Weights of a small GPT-style language model, trained from scratch on English Wikipedia.
Size: 16 layers, 7 heads of 64, 53.2M parameters.
Architecture: rotary positions, no biases in attention or MLP, untied embeddings, normalized queries and keys, capped logits.
Training: a variant of SOAP for these matrices, 367M tokens, 2800 steps.
Each number is 500 + 40 x the weight over its row's rms, rounded and kept within 0 to 999. Layers, rows and columns count from 0. Numbers have three digits each. The size before them is the row's rms in percent of the matrix's.

# up: layer 11 MLP up, 1792x448, rms 0.0823, rows 751-810, columns 0-111
# down: layer 11 MLP down (transposed), 1792x448, rms 0.0842, rows 751-810, columns 0-111
up751 095:485467428497513505492498536480581552478463563461596449409486521527495486502470469542531545436509504452489529517566469513532506497497525505510501515480498527493513525437525483529531526516537460501582587508478529410447476546535543484469535541437504519429502376521542407482593546462447570464514502466515454525447461483489602540439439452544
down751 096:456428386466572574508473492533552490532550508497519527468505575453453471483495554512476498487478491488468541522541476547525439534453497491555497437488486526525515516465523533474491497566530566555481501528482419556541470537423530569428491501512510520503455487522509559477482475461528463492464487451589509465425472456482550512481523498502
up752 100:531436508534440457520468448465524516433534471504481574473496475500507419532479520483479534529544471520459451516430500560482539464496518511451446507428473460539515436508548462492492548523604543437568475500576522474490510461549522471446531564441534559498503481491439495496433516515488508524501508524457434504372530504529569493548461470471
down752 099:565454579445487488494592451529463536485496492488459523521511612462484459574431470491508552501456494492495464539439440463449439472472518483556519482464515436448471488463497481474547481508538507531561430484568596525483519530489560491501467557485521480486455414485498538473527549457535529503588538562511533527482426516546506475552472462470
up753 098:540477474472481499585465499454482523499517479462433510462576442504505434464410460489504485534584513443505505532541455553442529520523490467492513481522473505466524473468495474478439449497526573421569471497448551477515561536475447477561541467563493485531531506469495491503438537499488443513487534596454485465523513447509499510454452488479
down753 101:445487475523527473541468520532528532413464516523481544497576408594485471528474461573538506504522548551510528502496458548503467532535468501541485451431497405500440534529514441453529606484559519504512504548473553472499435544524405466477441545514493496473530510552531530478454532484540442493521541509499471480496480575536488525499544528451
up754 093:566501516536504549530454510564464549555425476539505433475440485479496456399513487478498522569506567502481483575448537509470491437516529463487541503494509496507565510514475493519499507496540513435567482510520585513518427490502561454563514493507572444508507496459473491478524518479430518521420514490505439500535554548475521537455538527556
down754 089:449474502448430532427454571477448510526480539572548495469455524512521488529475491581475520408507493449469581497526478500486493492574558510456451506504495527517528520542506444562469518471468541441446574483560526602534515509520466484481492520523480469547491567439506505542476492516530538524520494551582441473535535473533497523447462430574
up755 097:536440496507457545476450520519455522453550512551494530469441475493484418492466465432555480519463511560476565547494498485481416507508483431452486477518568443508475506443528448517547478478491490545546549474537558495553495459514439512478482472472541513421605615469429502462532504542459476439473555521508563544513459546565436509454469527476
down755 097:470406531528456507545470470576556499473454472512528529529501479480538432535486475471562457539440525561532491460522501513543515418453508480517526545468466434549501527484534500503506484452535587530526531434516520496505503502449409533499496494556465418483458550501512545454520586524373543524518510458508489457496548518473499530466560572518
up756 107:508486476503548456459570454496444497521548514529484554551555514573486509470476467471533492507437540443488523472555410523526557494492529502380503489549469587497455546452482543472548486513495528532475441503468504507494515492566606487469561530482510428554534511461514481490505533551549501477544539516484523501552493471496398538501546455385
down756 103:487487485562472514447543474577446501483521405530476450558534582419550485500497497500477517565442567503458477473518491541374547530552540470440491386536543493488462506502538503482490489524466503534446474491483507501545478479556539507452538511554537544533483500545454498543438512528426495464479498556552469511533522509526448492482540463507
up757 114:521403489458506487451512484473594511547443455434502512452551559461503447495519530491535471512502531458450478432499519486496497479439497462486581502480382486533450470483529487538514472499465546447470468483507473518451534473453521500468513607440475468515445520454551569520483444555500494510487492448413494498464527548499479528506550522541
down757 107:455519503533458558506506489426484566564426554473506496515524505482483555506509543440539537499558501503537497453406506518567499533519537536554522532486512516428627488480469490504484524557465547517500500471433482489508427549451484431513545481577472541496456489495489548534522498542513411502485518484486515519541454533521507505467482528498
up758 089:451497525550496417491463527514512539549538563487512478547597471515511492517496449505505565515590424482475541438475468502462471456532526477488479500497547481415497516466371537522476475527562474519444476512489500468504529434511491539418438530518453524437476503486555514506459506548429471540496457498541497516491552540511499510517525455526
down758 092:551569489393594459437537511502507447469548577505489477525480457525465487473527492481492476496535524491447500472455489562533510472440572567521483433464484546479484510538450525519467505513508518557462537516478500538515527491555461530567477492444532489555483451489450551520462477482499534506414480498511545539479513585479445513474539522458
up759 097:513469447518466513485511508478496483507485506478510399496477539566502501499436527488473492471552428468535507535505546454554511572496458519511525496561529458449540493498448569480512543545507530566515498524506499554575524571537546563472464492489461493495517496534518542496548523453572532562472527523415457516471471468464506562442520582545
down759 099:532530510503532461475488510401527524528526515522548435471425575561526517517486569546497503533481494517491529475530487542523588530523500469505546508494495509518579519464512514450580537570566521538497508516496414528581422464446483457568455457517468559465411479542460491516473550446500492475484547445481459432505513535534533459488506490415
up760 117:550481495473456486513516499446461481484487486478506465532475573519463514426456528531509475471495521517495496483484466454533551481542476498552620449453551505480496505486464498533498556474528466479448482525442526530486522531557437483540422483452461466560484531519458519453489550506449478464485458500514475538486459543504527542493500490491
down760 105:528536492542497520488457453499425565463526493494555540553547499434505395497451483530526547459490525490481411485483467526472534511570463499529512532535462559463480499499519452491442479448501505496547571546496436548580494538477487576533483451555470478510517590443455557522513532517422543511451489472491536513469453521469501509460489578531
up761 104:498510508462504550565476523503460491509479492513458505459524478552571538454491502426553525521509600458584534439527443495527506557460528533533432522482501520541458449486510506466518593540529562486504494472495486511462450394468521479488527556462469530507445466521510461537525541494538474473465554497493409522480523509503579494482485483401
down761 108:406509500514548528391524475508494462483534534468488520486476490471471514555509531500523575516472535454497455464468540458477557545485486521495456451472453486520448549573529489546537539520531489531560479502419464492491402515510533492477490538537485542505553457494525509515481529539466466517536558512555559532523508514486590504393465531488
up762 112:541489489558508529477455519536546527461567523458509489539497466481522564493566449481490455516564509460517566539504564480530408509525475471514508496573575504496506482542542528407468461456511499500520466555489483445521517484455467551495516576423492542509483474506468500473539504556565438426486505477438504557494525590514455501531639504504
down762 104:468500524489558462524533473546502519534495504528500525465475487553462496438491469495460501529583515528509565427506518456523516475517427504522516497469517569495489470498516550492482496501528576482534448551442439555511435460547471513513468466528466553546524518457517500537504548605483512590564448457415542483502494488512423436428465482534
up763 096:501464480549496501485490492488513485480531451444564487526525507470432436426472545506479511447532514499482535466499491596449548493507489448521505615458469531507461431470539465493490477569494436419548478527504522521533517498563563522495501549522487539535473518506480486422540524480481440607516461468537508437541488617509484537441473467541
down763 100:595462501570441530506435494452481480474498513526513512454562483451482523427486513537495446530491559550430482431429507513457532442501397501530486557507529499522515490447480449458525554492493533514540417539577449493487528496506462565513578569484513504545582470520503527489544544523544418468473570565496514488495422480454478452451519455491
up764 091:438506541499488530432523496479495446551453445445477453498455487501524543467475471468527532498521511493482559506537454540528452523476542484480458519489507485478608496504483521537423528427449473489532558463482576521499540473506452485462474502451544528528501411501480508533532527433497525473518559440588440535516539450482487483592545478582
down764 092:453446442483531453512479558451507488505480538502442467525481481444490514473553509496528484512431508455513450530452488530446548463528510505454580488503509530503488505537513437514491488492530432544519382452513482525488517467531391454503569493549515529468556495474537545467511511526556443515487513519531471500426470467551529450538475577605
up765 096:467534544465436488490497500516550488564452467495485510509508525513473530516394454573480459523441522491438439507551474489496503544505563446560435511550531532479553522483493524514445489508504478464443451551526526518508478561489472514499502514514548472482523512410440513545494395506483522510549452448521403504475463509450417485484501543494
down765 101:561523419567436566529481483462528484553494419549528483528507590520443502439574445420466397495437516543464530552483452508500496558454486491482496508523517519449484530475555557491473460453503530463456576510514518453532510453465470464467514456508501542494432560466495479478543525513500498548560457497502467538540522447542537476466526512460
up766 108:501536512488563430489508462503488501468393506496498488478502540515544623502529491519510493597514501513499543501489548532535493491477506551451518438451481471523521481506486473502582545542482575493505583433525442491527445568564469505448467564510460473522470588506477496475532573536501497544471562497511457519494462418507463488510591529505
down766 086:533539577556454521496507462534486521456501503487471487518524512519466547481558467523465452536490491518583389556458460482499423536462586551451489451491549485498499544425485519490572510534532441436515564482466491533411523475488438478527514520526500532497487473506522459490573555490528452547465488494403486530565446480523507522487609484529
up767 098:525506503483534499619569437527563490484523457457532468465506589522516468516506549518445517526498481518476510496436527510455523543457542514516492527504501509529506475485456558567491477498475517539559493540510484488486510500512491513461431507392505480514484475493494522460413500506509399440504480503460537514552555531522516538517538558542
down767 104:430506497497502507427528449536548507529467522519487523483510450469473518530505461493498477408550555534486471442554524500510497495487472526497526527495520498483510447558554486523514579502502431619522408510491505480559542570506444505464483509544461499438492500449471545488489478464536560498535505572507468485561521449515487429504516549576
up768 103:606523536451410469468521473513534551537568482558439482536508500473513518608469504477466451475509480544486483514477491513478485487449519423500549554515511571497488451485498474471496585450526503481528452535518589532464551517508478501458499485490523483500513581494445615565559459521496512540510453456542416522514482482554510469535519488484
down768 099:428518532459537515462530459446551500540477556419559501430510491478495480578523470519559491477507474537486507466544502509508500505565526488515593473544504508526509462503492483455573481469510543481523541570527500531461539427475458539499572501448489516503474591591501534587548520445486488484518442420456535481477453526536502495491463521501
up769 097:486514490503506479560489454516452420557521511530472563558450476553431501520555512485508596495506545486520532473503544568522456466525515467477542558530477569530532495414514551497508486550526529448480583575478498529516458486541537516477523518522551512533535460418552445644524492501535517458553470487531542561567528497483498547515510464485
down769 100:479490460506525530527521515414566471466518477562467568555477503474521568532449446525470555498451509444476585495569493521512568496472491554478540515533527520500469559483510543498516475519549477494535501479519436452498564580565525518504520539510452523501519481503469500551414341471488460511509498505523532535455548495464518511553477587574
up770 100:594488483481461473521550553485501540619487494464586496530453489492461551482442555431449493469519461481549544443465554515453455509540502475559459571441552518503510418471505455469466540520523536500491469538558487497541511419538611530483390470445520541492452522538515504494541522430578488592484473439462475494494382478485509525480481427508
down770 104:431487442598483415571486555481376538470522548514541495463478514432545493495471491518477466529471527451521465505484511505442441510530474517506479421530572477576532483527446539494423600517498437546496513538516514510517480498566528540471499494406558545489427550464433463480551503420533510532461544475476522502426485441533462533513475566432
up771 093:534480427496498484518529499552522522543487499498408427442473417467541423443535482442502576503507504443491467515534597492554462464511508427458508496464488426521408470511565472451581438465493550473472471496505488467496518514449545408512462515521550521556539475419576495450493501511502503455442478475480474539510501557454484505527510494441
down771 105:484620477520453471592485578429575503496531462567458511534520549464456486562564464551460520528532516558476439491503501506511497488563463510532505543534479415426486505523454449514477533479565532554525470506478528545515547463546520538511551422460426451488543482496519518503507536523495523529444497443487426534479530506519520549494486513501
up772 102:534450488473467456460522465532507500458526458534403495474606475504505495417531507474545512495530531576535511484522547533425445567522497488505441528492471450473544505456525508500397546539504461522509413474482465439496468519458517515480561501430467573471462603480484511521505478453477448541456564529434476489559424496511504489418465400563
down772 103:495493444487507547519575540446489501496527554457507524538424508507483461539495540549529529514501465561566527475481445524557469465579521518504574463587540497470560555474526504515506535455466534553482468494478571578535483420502517522557541487422515472480519482519527386487515484561533529500466502495575427518471491472475550490569512513440
up773 095:548502481502492533487475543533520375437500480503520519502412511456471484504511550470477436550555499486513445529454489509427587551488466544479489503555535531528465405478594457501461429513529483509424495528498519553522534468507459536481512553473560527561553467434505461546495555524525561478526439519500485472522543490496463509496554520480
down773 097:522448500484492441464535547460520508527513436494560465527521437484481447461495508443589537538464484532487477483458542499491454497472537444487563482465505490457427496505559566452530534508495516566530445521526513484473566499442471434439540508540487444502529496455535485373468534534481517535568548489542509503513496451517562488560483480548
up774 107:561422544550441445543458515504542437477480583506535498555472559526483528434494533549577490532593509554540479511427509474558512519481508534512469455502502570521449527482481564486481473543508534444397580479489480446543453591494596493467490486447563544485493457441510519488527543524507513483540445474538381494518487498509495557523496559485
down774 108:550480467524511507445520445551522624478561505533553481495612479544507489534497518534446470495513471531546565470563533464562537489505477492480522472572448514469493493483484474429474465521566540458520423471479479539513479470494462502410581510458564515455501483448481484531458539469524499474492576514425517552508462541472505467453507519561
up775 099:467532541515470462455426514575562554492498457543411492474531479529444510477528520517472501488576495466516530586468483537529497509522574472456524515503424516539509495490491534404465492471463523503476496507516537571558479578538486455490542582481545579538476538575546459477468520531489518462465482489495523503550493489489496478462566470536
down775 097:542520436571537439498479495533481419496491561482501482484586418509521496550541543488434488587525472493497555555512554534562509458492539418489550504516440510478449494474521514509505441528491488516506516527461420483522548416450464502553507540403421377469547452475465413468512486482564520508495474513551499527405477469510519546480512466513
up776 098:565520450450537463471504518480533529560458432488506494477426564461448487527507500413480469522442544494517503398520468533465539471486437491487536408473548544528581446539440513460483530467489496460534538483534524550440525469503462532481522548469490506584506418466521511562455506471502434482435460435527511520493440453513502536550579428474
down776 098:491525494537486479548513472490518475495532510479426491472535464488550426521481532527553475481493492480548471467568452472442521476475519486444580587519535522467518561541563505439497479547518450537461482485405568487549494506496497527459519424539514463472457460517501521563408461548503543463530565480497588454543532418510510527511522529526
up777 113:530546496519572495448457406490525482512441479527522531475508485430483474442439549527522466442491548532509448471459501545455526516505532535537515519443475521492476541448528494465508535567504489512455476457580493612479482510529511493502442532540565519580530479513496587536614535475469492418515419548553540490444490561516520524503478474494
down777 111:461469460551486539541528526531622528550513476529449489450523539488499497451486510427458525477504512462476489457548543489571494511498521469546486457459551475555475603473507489481443527463488499432520497514559573481442489477431538456501480467511544431503550487483445469419499509520464525491515509533499503551497526552540482436485593500432
up778 097:556476485451565467454515441519461432590476448498505519496525472522518526544517511520504516498504567489512506466465549471546461523490523545530465451518475512565460527519555573450449427505525510514497563473531504400515475561476574431471549558566548494514431490518474553598461558535566517477545497536498524544505477506533561440465493517582
down778 101:571478558447444452476476536519482433485465509499500486446477573535507453507410431505549540543463491488513469495491515575458532534550563458442523491452469502471506463509459531508489550426548500513506468545421507525482470522490518511493547514542526555499502472500523578490456419517503494518509473522500496513506547541560499375495574536452
up779 101:578518526470540592462537461529532538522487523487547575526468549448561557519518502557464480480498477481479492499386467443558523455488470557502473523540518494490520491537581502544450535466500558572511491505462472484531538539540537448444495532492448475498513576528510513552512538610456452518504542508508563467523576453459565549505515517448
down779 106:457557500528496548473557558539508549556563549502505476491500399461477547480561494443557461485492496524433504482475472478526629516551519483547514470505497470415500412487518533476512477514484416489487493549509468503475486425437532554577503508405485522486485534563482474455522539513471579495472496545450486557489499517453453496458553472516
up780 097:439514495492489516480506484423525431480509502458533588467511522492441508541543528521503488557512579515516508560517442555547525510496484494529460505569501536560434509478435488516476523491454544475487467495459483568583495512524587542448435488513514550479589440477519485477514467473535487527493480525478479492513588428511505527486486393485
down780 104:497548523452474511502528389450517526507515501451510450503499503499511582488479495447468505515444507560526496527498479506491505549525501451532558554487495506484433458500501492477550423532493565564468507462520568462468530581438491447477504534533531560511507534498537485469521465423556468454494483504492516517523568485562474501541436419548
up781 099:576440494500464514507554535509490492451507459529522539469409560550456489522472539514538474497446527434465482467538485489454489485448434650473540458543466526478484546569459567505472443503525494554543528495470458504524542472476514525508489430431625488506483480487450568448452568475538467539542535522525562516410548477546442558520486518538
down781 098:495536505486527474544546568522464549511470516472490540480482579469527537467565551429481433551532515523518482520559501471488519516521492473406483454501543540557563481514525488506508555473590468536503583510492566430513505493522480574448566507517508502469550479384504511499495584467415495551506474444486487495487523575461524534441492460486
up782 115:492485502534484580496517421464502531483461495540501492528484489551545470551440529527469498595574518535515496403457459507473442471500505482538481474456463493500514469492475538525504409540559502554505487510459507402534505519526546483476486523467469575527481458422502511550533449547466494561440499503396476477415478490478565466492498537508
down782 113:556490463464502566587498544496464496470539460468527504560530491550583464561564489460486482580554443469478490482559509441504473508490481540451587563477481515456581478506488421553514468457551458519404553539515502488494499472445548488566468495489434545489530546549434460573542466540496561552497614546478481523516490504487514478503469487490
up783 104:551449516494469513507556471470507490447522450431518562467476543481525433561582483528536517473472516491463422546478464509454495563470531470474537490447493474435496534455518525566518518503483530549516461509550524445526488399512534503509475555458380568470491558482465491514486465515529453462496421526502479470468453469520450547468501519498
down783 107:461472562469551501520512503526526476576426454479491503499485515525473533543494490524520618434519524507493465551494475494433467532548503542504488455499545474487577465490464500457516474462439541450473510490482472444487499423514469534505450415466509536494578510467442471484472560484426417410443462480528469497434446503510485559459422509547
up784 103:425517572416491491430573412512510489505504543545447546504493505533482543463536520514506515441469533447471478454449538521541486455544491488596518505460458371487479459483534519512453567513514454467523469524450508488428527426571539460415514526502540491420493548475576573455473507479524537490564564549485507458510486525551516499531549454533
down784 098:498486519458540524562486519450569478528508500456545475488442418483482459461442500594526496484495543500477510472558522489504474496504414578505480524493511478485526543500565552512495553458486556523564502424502487478478513543566496486476550464473514465463529513484574472471445574500483506469557489430431498466598443519510525527441484464490
up785 096:542517559465493506456504468460522537473538514525521470491465516517472473487475453509554504538552505459503474464489551515523525462439489500476535440487469552515515501489503521436498454558582489472491422453425487547495520446513546464499466459456537535546513481524504518518572415503533488455535435528502512495568463507565450425519520510496
down785 087:466536497426508491554514465522517454534497531427521494542494393439537570542473492509485477516440500495497472381487566500474498530573459500566582538549499425580462560484440484563479488459498513526489455416618521523500536474508458565496445514444488471458529431482520547515552526504434549528542527522495497556478476486499570447453468500455
up786 095:623420489510528418473423553525509571447455525538498524503528495477527543493466436528480481447468500496513490483512466523539501433511446523509469468576528483520561485462498522571559534563528428524430501520488457454562552604596483462459521505493474561450463545504554483424453461487468527530490499486545503440487502534475513467534433490507
down786 096:545441473458457470494471486495512514410451433514504514449565465497564541440490549570497522601478480547451481541548522536467492464416420530501488447594523409547560523550499514507505585467457448524506508501445490457481471444445440450419479507535585524457508467441520544512486456462471574524518549458590508506556524528510457474460516444498
up787 099:468514485507448510443583458442508490486554497447520535527518519523514476472500558590487516467537433520563486504535488434576532523444502506548564483445500457453534430502478496457538428508579573473503481489512496504531510505492521466491576499452478500489533492478525465478510474512577568444479517478559474498482560469462508498543489441548
down787 105:532472483565548583522524481545511475453476481448548516472455546508568427538516486427529408555459495527469541500423512530503405513487478481541504482427410516459504462470427541530520490479464546485453494572484452419517486475489562499557612487555517549535449570510484473570514457506518505439524455507529453462420472582543461498557447446463
up788 093:427474521523514507527498474465418508519492546501471498533454526481470504548515457482516459522484428515537503489591526532549437531522465505487551486524572518543494489513539518485497549584515528533559567462451496480497520551504524500502447478460554536479510518511514554508504414555498467436536529469527523471470513519545450537480490450477
down788 093:583496483538538416464480536510484514494486524515417477499481532533511474461464504527513493488476493510467504486439513454567507517551518466542462462557431549584554462533502518541501533464512501496567404554550544535448522506493441525473463449528380494449481496507520506488535531479526509521543440490535520436509476495447479493506458457489
up789 091:516422561521479478473492486443503540467524527465438468538554520531594487478547578501463521478654500493463568425510515454550431514529464491553480484456470481547495505471496483517497474476528508516477538466485461550472535511488515468518450459439477505495521505470480526475498503432438564473525500542464466448483503504523436515534488493508
down789 099:521442515525546499528447550461518474518493455499514472515436545506471469507453478472556518521530509495499522516464462542505488456520430441509492582428527438521515541571488511506552544510492463487470499528469522572535479405477529556478474453481524468490478509522522519534520558487617531511505560465537488653524545507475435515519467589426
up790 110:468490475450495479501521543463510484489457433537509532531541503514466522483473469459464435470510577436563508464516553515431482511508554498486477505538464542495488563521471453510490494549471538542525514598514510466465516466430531532505502483449607437510484522503538608499522558528485534520515495482504450517492549493512545557479577522481
down790 103:434540489395473505509509525556486515460497548503557540528404485560450476499471455463483485579517531535574483500589515542486467506511521505481536489502493488472461607538506475502477490548493501500545552497496450507398493523515506490497566593506529518503463538488438469518490512496477475516500417495482589477474396476535473527502509543506
up791 103:511494542492481517512510499483494475408517446425476554504487561512486459486456493525517486465532500526481516551479550545529552515523470550544564418432438531491559448571430476547512473540514629486553464493546465523472532582464482489461447554465547463515502472464519482462521564454409522487418571490502501467435495529432425538528517445522
down791 103:503509446509488554547468546486493518468508479451482494506533499468551478465505486495571452541477505569400527425494468572563388392497551479566483577503518469529510504506391540469466509487483498474467534456483578509486504422470391467495502502525459557475517528575528512495515470497501527466478513543532498489484473490534415502495519436553
up792 106:451502507442511448492494545525541530474509403508438505513515536501473527526532522514545525504456450446500496502508568497502510511489495524459537499495445517485481504528475404494516467493542476481558459502499505428405479500484437514513531504489501544576502525515483467541464477443470457550468544494515478535490406510449493419524547441514
down792 105:525464511530480470424521461541481487496445475511530481477473514469531530506490533466501479504492546477424414496449519498532480455497430531519499505470424494584514508477491527445463473548471464478503479472461512562487511527464449440512565561500469521508522431528551509420436447469555370517548460532592448544545506549561486542536423550537
up793 101:557498535504533521488484532419529519500483449424538439547518530534502575505545538515473520573525500553498440492446468541489462572495493464470489425463534539551485583420447520530511473564545502453488522445479498557506534466530540476439535531533510507517506535542508566504550497508527473540473583509592459559460456536469474479465528467607
down793 103:454451539531549509531447500523469494547546510497508532545424511437537581471438543570408481543471572492541521584414469499444434510548479498443527425506557435490513463552525439483462457494526468516547446486491489475474529489446477543455492418513462521410452521525551578430559585491439522508542533436502513491464482547519498543560557502571
up794 111:495480519456529463457502543459446570452521465481469482516488463495577545511544465551529494476492469491538466490519439483483531512473491511554550553440546453541534533479544451468440496511416556515542514555479451524475549476526561509546548557509504525488462452560460509482507528501471537554544529491404547388579445472502492475447544454475
down794 097:475492520566464519541525463536562537505445443498542488473463462512482497561563555494570533513507477489472568534531505514531532489502550518491495498539488502523513493427473435544501458536441482487462509519421394552518554485514571533493537541554494521526527467526530512457505508494565445488526430561516507483579501474512480476484527530462
up795 096:506455458485476492498441548460480538451508497473500523502527461489494559538530469519534499544496604450524540520513501512602495473497508399503483490447550490491468527466431530456536467518515571590463498445464502509458488472566520465616554426504534527574512506488487497518490553460486438528556466432546443453526492465456531458488503504562
down795 094:472487474486531490505550522523536479465485504486401514482454486520500524515467491464535457505452611431495503489568478479475519485536469492488561479491532568459545526497554502501475477541528529493519504384422496507545485556555442492501539515560458528561443462486443527558414428508432510508557486525480488476465488500448465517418431479476
up796 098:518488453467469498508501464507448424514470493496490447570461458553505503485505552473491579488446534441541457532544466560479532491425566520489444515473403519459494537541562520519561453460450491492511511495489489486539486506470466550467527513524413500542514450416520606519513496456470517493496578421538539408478497475535513493480498472539
down796 099:501516462500530451469465532520543517538500473472432541473444473535484441567482461510505521527464487457546545639465521459457541502460579512508470445519518538556501450480437509566595456537569576496552486530501546493544484451508485501423498539433520491524472514540439538590438485509539546503494527466577580579544531596549506451494492531588
up797 109:531591530447511492488535477494434457472566507425529456497523513540482539562445397524413418494513431549443523509436529545527486526540465480496473525605465478571519504516578463440555480521456522445535525502541480505534474498533462464573490484487574412520519550550470526532498544498480568517514513481553480501496523575497536465487498454504
down797 108:460507474470527456508519507493529453572525518565474454546402471506521532446510509603516543550454510488476530529453594446474523542540539563462448450510439535557522410527512481505451536513530543516479454478508542515539568557500520442451540489497458527465454522455450503489590538545476520496462489515522537537586514550472434525529468477422
up798 107:475500492469430505489466472449549490523490487550557454559527552478548483549519541447551500550471486507538532522498519560565498542554523529593465517523457463522493486525547463537493442530544493568488543488453528523449539501552497456560511498473518503471535493489510556512541562483595446476547422496522477540518475495525544470423482486488
down798 104:489505497526494551502501491467465503422579516490606529490481514475530492548509501451510469541443500503477483540467509551476510538556550500503558474480504578458477464493496500526525517553513492545489538530558490539440488563503528466536559473474521470591556510449519585440493417429574496582450514518464455576519535487559492552436441487495
up799 101:547471533424494542459502508516510482407506519413504448516541440507411421545464465535472535478424457484552495496508501516474625547499525490473475430448458509490511499470483487471458446451545454540530516465527533524445542489535428519423535482430510522484511494476540483472510506496468537535526499548459498469513531500475424520560492566518
down799 101:527472488541439454454477499440578529490521506535439455465491500454519475496396516486447537456433506506540460543486462495465452569530495480495557453492481526495448538440469488527443435518498493529540446479510560475395527535493464525474497531483535439530516503541473440520493505489468427436477456428541532486446455452480511566502550495494
up800 110:451545477487459400497485570431589525509426546516512498589550496470465502524527499552489458496521545418472513542491546507458470470498533517476471411499514435461490592572566553511435547483453497460476513526494491573547483583547568546528493587480560530520429558484538474508522453509448531533544514484497525504536412478521557479492550443482
down800 111:490441468528446463512479519460525526520515520521471518522451479463487463550533450465556523435547541500420422521539541503477498487486488498558552433516445457507487556479504500474464473430487459516499485494566426476570568486555491517532444508475573478464572421584476426487479468502485457493484511510536504538491396502441546472508471514490
up801 093:421457546440500524539512540464452458516481558558480535532479524478495559465520549487549530520492441578503471520388449574513497502584519392518480559501518497472496437449434516543503492514506427447588515492538497521419498527491494493470546505511478502469484582533461558421507479478499548501432561513448497471507518594506572534444506498540
down801 093:518520464562455413530579532498530492514537555465496519556511493501530472455506463448447536446449450488485541507409523534522514463539489608598516543465510452557521507503484474500523510508520555486527447408508521487469481481452564549510503490557479511510504448454485469508500508423518578506513450501496451481551460511516558517407413518558
up802 093:531441577444544489454558492455415500546560463488505555438584427553516488514512527492454494453495471537464511491514516427496500530490488512453487487500502516544502456533439435483477510539533532455469452497510514528552476468529528475473528470522523474530473477474440488535561599523487509531570473488461497467562557536501521536513510492532
down802 100:510459504486516508538602491534460474539523519501534478519521433525485506480495510463528483556501488539505481502545507517529538487437477506526534489466572492490530434533561477486499496499542502556498506550495488517524523459501524494449541464530545548527506489521439484505429530549490542464512532401543569498472480466533550496561423551515
up803 091:456472425507453541528528489464488531473512557523512518520469457517450513504532463425587523416471490444552569511544634571503544438446520449521514491500566530520471497465497537576504505441453522494537464431439460470558463491497482462452582478484470563541438509476519474519557480483499525522506475496552568427433469530522537469467481487508
down803 092:600450473447439565529480514547527519436557472502560445490513518472461514494536479513497543508443494540501530537586563530404478455502534413444592464493544498582486486476501502464511538495556487462504503530486485579520536523437584485484561494492490486501513444519526552570508483478543513542542471541529444552499478582470460534572494472480
up804 091:465480520480536476539487601425468561475488562487524520527523436491512593556457455516609475489515457517560530505441510491492503476480465543467506494523473491487424413509578470542502505506471503541518479515483436475500564501498540463476591435499506520533497437452483451462486535572482498528474478519450518470562548545434493504531525472494
down804 092:534553440496515497531551518539465511517538511500492505486491497545480463535433480505517563467489493535512467483488444453516515522552505468527501506509526521477592509470545476496532459507479476473522576506540530439517512530488478444456473535522486535457460483481559470522549510543481536444432548435420525486446520533464505486521509508503
up805 102:422516501499479522472488442475486480494479540503516530531456479460539519518478359562515514522471575505466444543493533527524499504470566511506508491447513484500497508462495527571452543473552533443491484543544480533498523456527471488551432480550439516480456452474488477515545585438525522527520580476523546518516541568514544558502480524400
down805 105:539500470542551516519502547476468514549515457396532523445465464456503467453446450490492435530496508503493478479510557554448530565467566473503428472539477459519557508515543493520480489523543513482470509520487472544520482426473571475520523541517491491507475469491529446492393500522528514480470481506471539422487594570562442458525480573513
up806 103:481591508512534562533492496534508496507540482455569522582550504517471526579549517450537460459427518497529573556534442518437444503442497549474462476530570524466439471518458577516575468478548526460554539479546579546480548538546510497509501446472499503463527438493499571496597422503517475568563504470499546464473511416517460522572491578529
down806 100:545525540432554521514538472502563498485503426470511494480429492558498467552492484518588474485500547506563536508455506495459550560508475592520554539499540491497500574455502476480464470581496483528537574536512534412515510436513494495509455503447518488465537568505479512457567499511596470523535485572458471591472475497490539499436541541477
up807 096:523469476537522493430512500515437588551486546593504530483573451542523524409520474477506485476494423505486480531548563541578511514467511513519444571506491481405503564546433477414488533467543478540497481509449425519542526430500590412500473500545515554499522524466467532512505534439514541447494528505536495442526512557549530532481479476369
down807 097:557485492498512515459509514446524536561514512520526470460540439535479517558513532477482486506510493420504516497448500515527469451484501514461590556449510482461543480467465485479544458473489542446472520445444539508468508546540568555459433479538404467515537453544576472495486462544545457560445488453628527562513519552515541544524506536499
up808 102:551526474521598500498519501454548512500551437513536471523487535464474535517513512516489521392479542518458537509456546490533521487503513490437470484494490604435535420458508468527407445484469490462429480480541455476444534480518510501432491547436495543504521489482460502512506554540443531484534451519530484496525493507454439519451451462570
down808 104:525518465498534482491481423486446448426474450493429465444462551361539549504505503509551491514540542604496497455438462532455530431521456493582499477483479515474499509540487508550546530487507515454508555404571503516496516536496509456500565544494549482515431516513484492511450504463498535497527423494485412518556583563455534465592459518532
up809 101:518457439475472549530517398443559488601454519497549451430482478506474576504462455508459510450556536468488513492515432466512541486505555475449506528543459506458543484414538512519512520470445497441536509403474383473447516500488542457522470417478522449536486511519440460554461535458533528536433505438478459465500563544510530531514431491594
down809 098:523522518487526539500517448509524571507462484438519537495570491532511505514467528462491518492459484514591534468477470486504508502564472469553515485532452512533459504477476391462409518570423406466459547469539518492590548485508442417539468478534525493485484517499531478477417488485496491468527533493499496484489576513499439426462487504536
up810 087:476445418517503497431509567448472550504534601472569468544472524493461578495499491599483456473509514501533495502516523488515466459537492556532482525486438448507540569537549482538445528545513540452462458540489538570465491494411538441516430495523562523496511581424506507459528440477507487553531528546513497455544511531516518500489529500469
down810 090:486547487553497491514535455516462526514546471463492506518509494485565473490530506452570458503433463531443607488441527476440493496490460515553473508479589521447582478551540468500478458490569554543508528454446584500545534513567564485506473460538421481576496537546527440488523533495513490510483486501493377499457550475496567520564589497501